Weights of a small GPT-style language model, trained from scratch on English Wikipedia: value embeddings.
Each number is 500 + 25 x the weight over its row's rms, rounded and kept within 0 to 999. Layers, rows and columns count from 0. Numbers have three digits each. The size before them is the row's rms in percent of the matrix's.

# layer 6 attention output, 96x96, rms 0.355, rows 0-95, columns 48-95
096:537518550491481483548524504505492455542412495447453502477505486512503494512518483506487480483503531506509511506511497519524512533500493472494510
097:537491526506541530425480534496483468497514518506515472520503503491519516502502473476489501531479539503474512511512517501506540484496449548517527
102:506478545485547474421538482487457551488518508515492499478508499530516513461490490478517518461486513491480505471494501499503494494510511482517505
096:492490509496512544465530503459552440533470520496523480538486490477493505518490493497509472522477524496518501471525499465472496524458517480491488
085:461482442554464540540532511520496538523505570532501493461489487489463479480505480455492521504525475489542525477493510497500508456496501474478486
094:544503511568532532495525515538507467474513493544466519521521540488496534452481546496499508483490487506483536458487487509495512482519488516514486
115:478498527468490479554547544512458471557506424466516486478509489476473506494487499483499502480519504494486510502467471512501543473514450504505502
097:515513534576484486516508498532465489502547488522509500518483499478512463540519499510498469468486484479512473516513512503529498482488508499524489
103:480497435478553557507492541475445482493474505494457503507503520488508496514474525514483504504491525497480479496528506492479519473503479517483528
096:520520503433520540517538530543475538435480515508523479477461484509490484481505494475486523474512478475510499500488481516507496515492530477511515
091:476492542503492492491435516513532527552471490463493507495529480524491506534476492532493482494502514497534495506520530460486498489475504527498513
094:495574524499551413471487527496498502517496515478510480498481507484487477511499496491490525517510499473512479516509509504524518475468503489479527
096:517498490475468457464519491546505512479528507408486530509488485510539509496525511504504493524483487537521495498500501528527482510531548489506502
088:491534524473466479517499482510504472489472459558510485483546522491521518515504534493504471471533507523490511498505471545482540500493502444479501
102:492481541493502460533486510523490500508489474503491507476489467513497504479513488484512499505515473514486525480474516493549499516458461517488506
105:469509514486476483487523516519540473496474466518489489500514533529484496490503491483459504478513518506458521517479519516500516496528514498500466
099:529461489478538501508481508521468550497511521511495486480498482483496466499530546505471482511527531457516518486500488465464478483481472458528490
104:495502489452535504517510486564492541522474535514506518521510499504524504543505489472491535524520511471449497532504522503529494498523506481469519
097:464476475523515537514462502437495492540500521496463512525523479518500508543515475507489490485485498514468545508525516479526500477510517479455494
098:512478522463507535523460461505519520527532498474477506493511496520551495520511501498465477493516448482488494478521533502487514504500470486507493
097:491499450511513521488520510499514426488484458481518507537485507504431480523510496522515514511494495474503479457477527477485490522504493496519464
102:487486478475541493461503552511549484490489467506535483502502515474523492487493490533503489504498502499489509481527517473507493469483544527490518
105:533515462463536470486499439507511547483576524480484489514503486485527493463513494482500518521495495505473523512485499502494507482474491489499514
099:604470546496520508526503483452575542510523509524506514482484503464494484487491517556493475490467507487533466493499532507528516497487532506493485
114:458571560480533504481414534484469467527512518479478488497515479492533511484515498505498501492523530477490515519491496512490490475505475516488478
100:510486500462482503529478527501505506525472484478488517501506457502496534509499492504515508481522506501514501513475531510498507493523522503524486
096:529463502488483547535562494486471538532497464461504494474496503500478478511515445478512511504522461491466499479508505531500524460444532499496498
111:497502517478454527404490490582514463486536488481491474488509507513480498507504466506482482458486504511494455484520522521481514495515510528523488
098:502550553538514494504512449534479473513532470537469488498473534486499491463516476526505495549482519531499456466489509519480522499495517480498513
111:475475454558491542519513446551485493539460557504502519518472510499533507473495489507487494517496502516494491496522469518527531495511503491519499
094:542421508534488426443503491539522516527512502498536522504485501497486486466496532522479456488516531485486486509497483527509529485506482477501508
096:509555522555569506459473521494489515502527522494466498505482490514482512519493431524531481463511509514490496501498515502511502522484527495510537
089:518449485485525487535490483445475511499501505428517493519489517499515488521477523544518473497501502493516486521499525508468461514551487499529510
108:505524461544425506462517548533514544517481493476480543503488474491528487534482495461523467516473514519496502472565479538497486540488505499499520
087:433534484463478496509477494538448500521500552539473518470487485503519494522530515529517487456481515507499471532508495469546534473497515494514506
099:454551519507479462525565499495515494464437536508526497484505484496495524500482498526499499487485500515490495488494516471471523505491483526534477
100:491479519512476488494549516477526532454521512512511486492521482467502507470543489494502515517493567512480520507445498502508506496488495511521479
105:489510481527566482510554478537536478457476534459506509503469528504517534453491510523513514461501474484514471507477464510513503470508498486524519
090:452504490511528542508499542537485465467512470471531525495539482523495463507493503491468483523476513481491553493469530460510495508491503518509484
105:505493551514537513509485517470544478486440487499473507491514501460501484482484485532517481471501512512478493524505479490516505492475528507509498
100:519529475499454439503535564474552518492526425490512536511516484507467484495496509481490498509533488495503516482448509474491495482485496491482493
100:510468544538486532503503555483500486517447512507489531505466514514492443454512485499466529505503495470512524493503512524513478489510468488480493
096:493507499495504513532485533499523491477502526468506518519496474452513488491522540468463521507500504501518527506478468478501512521483482522550495
105:471517454527526518479560503524469463526481521473517508493491493506543510497520510484497494507493533484479532529504479490507519517506480524491483
091:539532541510498474487522441475485499501527517493493473489500505474506530505499456516481473459488563495510474539519511519462562516492472510500468
104:490515490479540503461516491463500534493509471532512446462515529506500486487517478483484533517508498515486521513479475534495494525480487507498485
090:522511464473505503455548485455499508513501463487462531474538501471500509494484518493467493483505522501522510484483489547456518523548521494472501
103:506535512515583535524503510464452468515517488506471487500479530494462527472471515495519501486454475514523495493497504502478498494496527495506503
099:486478503470535471494525429522454493508527479496511505483513488525494483550516489514491516523511477500541471495493508497445530485516489500509536
109:479547436550521500536455446466551530484502510431494471494513530516500488512484528503481482516483443491495496489521513530481508478509514496495488
105:507485508524526504553507454478532507465506478441521478470505477479489512515469476452486520502511514524445517473501476518513514476501501525511532
114:481455434532534451493515552456500532515484485557491490512513501499516474507521506520508504502525508502486475481519496526491506484526484453478504
097:527486547449514533526545534499554507530505503520497491512503497481515516519487494494538525512477506504507484534503504534512499508496505503523501
106:455486487506498546500515535409537530443544517518467520511477515502499474507493496475490521504499498504519472501516493497468486524521517502518506
103:460559501522525502505494535506501541546493501454488520512478492504484475502504531503481512495511506476549512514516510495482488505512461504498515
098:491475465551465534500513469444457452472548516489513490522501485503483545495456471493536523475463533518489481489488481509507519493511465513482527
102:527511471487455495580515537518533517495468483522500507545486504494518526527504484534514490492495497507488472534505494500473509486517500494482523
095:490455480539539457552507512535532458479453482450511510517503499498495497510501495491479507489508494488469476490476477485482519499531502512497498
092:523523482518481547499467545553475506533532486487477493471490517464527490499521501505460507472498499534487510474480517513497475514524524509534479
098:485459542490499513445497489490564487582439562499501492527466502502497488498482491487489477479520549502522510489500514506496472495500493506504491
099:493496497511528521483507456551531411542510508506487475526481475453500485491514489473515513522534507506505508478485496530514502498503483478515482
094:471524421504499500467503500522544462507482533502481497482469461497487506508507502511471518488494508498503491523519508480479480518494467501485483
090:498467533498502491535465557559466534462478539479496479511505495507498499506514508496500481539513502470527487504527502489495523505508508507514518
095:495475495480457488516481452564541477475549473502520513517493505470488518494472531474513557462482515504491508491500496501503496489533469488469515
106:548459489542536464524526523539523548545487503499516492503515503495494529490491491498531521483504503530468518491472506523486495490524496521503511
096:457547452485481448490541550514515509537510422522506498492509524494500510524481500485478495487520472513535478504501490518503547483527516508499468
102:524543474507516551500461510521503526528509533450535493498473520508527493498452487494486474532499493492495503485511505497483465514447510472500525
109:540461528554533534500534565472454513495476475471514524477497498500522485525521483497480497489488509493494471486501499459480476541494484497512529
097:519419499523493463504482481481419498492549521559517508506498497495478474466509514493481496516477504470524501514497482480514500504499522514482499
092:529461479456508506517454517508493478527503484564475498507506506511520480504494519514482464500491496521462510497525503521473483501513487483481515
103:532528488515488487562482529451539521527506526444505472490532501498451491486490479497519497501492532491486519512506518475527521513523485489477498
108:477516496541474487525452474536487495510457505515547497484471498481469493467487482511519517498499512509494492488473513490517503526507520518496538
100:519478535517473468515471510470498480480522519450520481495513506528473502489481489535520461495526482497478514494487471531490533498530501512517500
101:596495505452489540554522487525469473490478533464468523526518476492489508467503517484517543497523512512523505482506487479486491532491501496519502
107:449478537542485541527492500561498463486493490527504488482485509537479484503508475506521443513495490500508498493504533505508513511491532498493506
099:414496506458448479519515479442478526477491533557506490483512515499503501529492529526515505495487506498489499476516479504487509502516517501473482
099:497478581506489477482471517461499544527529512523515495500466489528493530490505503500517505498518473473502555537519491494507520517496499494511468
101:506516467492495483505536461470510474498504477560483526491502485487495523512504466507516512508477481520476496503519499506495500466441486504496471
103:535499510482478505510549512473435427468535521483477479499511481489518484483510498519482512471546504484486487457491485508482517529492488489482509
110:478507533484547475513517496527571478482545448489477508501489477500530489498504506492494497522476523507537515507504495498490487544485506516474512
091:510521570481514489535459451470500475502484550482510501503483512484520500540502490534496470522463528500517508506465491507500482502502508524502492
104:502535529559514486499545482545485524498508459533459522521457491499522515507494481456500503519499472511513527493490488475504502539497528507485496
105:518556534479466520510501448493514436496463545498501532516541495525524488505501506517488496494511497514501477495477501529511516517544491491497483
109:508477531497521466573494513519518475506518496554518500481497489493476470514527501515501506481485520466504520503505520494476485474501485506487516
097:553502511452467479449494524475523492517449524422491474491477494486486515506502513476488489510495519482462517515483508525490485510489497490488479
100:519534424480568462548515503497488514512461513497489493476518529497529498515526500482499497513502506499475503531511492479515502503502519516495511
089:507428512539511481545508535494465536520554536505495510521492494470542473489544506558476475520498504544489491464473480468522535529498514500511515
105:444481499519523446489398496516492536467467494483534485513489505537484547520499493483491505481506486488484530517508485502514511509468469485480505
101:508534514547510493500560490495496479490456545471531474499521493504517493478495510536508492505501474453480540471479505508524488509530484530513502
100:505584485544502518501553526492489488507564527517508511468530500458492519496502528526498493478505525480508515514518489463490496502510478525504481
096:444524529566494504525516513485512485460509464457497533494478532494504496504478494510486477525509511530514466494501473538490508564517526486496522
101:494487505454552545465544510469531497521495520451473499490476502501534498495466536492497483544486509460485498491515534489503510528507518502464495
101:473408485499539498500559479560472497470506496454500498477484477520498516504509482493485485465476510475515524522503497489500497475508505497487510
090:508440450542483452490501465468493510459545484490517518497523466484492558482498515483506492473525532506518514511464492486472507496513461519527492
108:516480489487531497550437526523475430454520472436490522509465514479462515473494494505534474492515518480482507508532481526505477526488498476500483
099:462483537531480458498538499501503531529544469475494513486481501484556509515496491517496509499489507504505512504493516522500473479540496524471538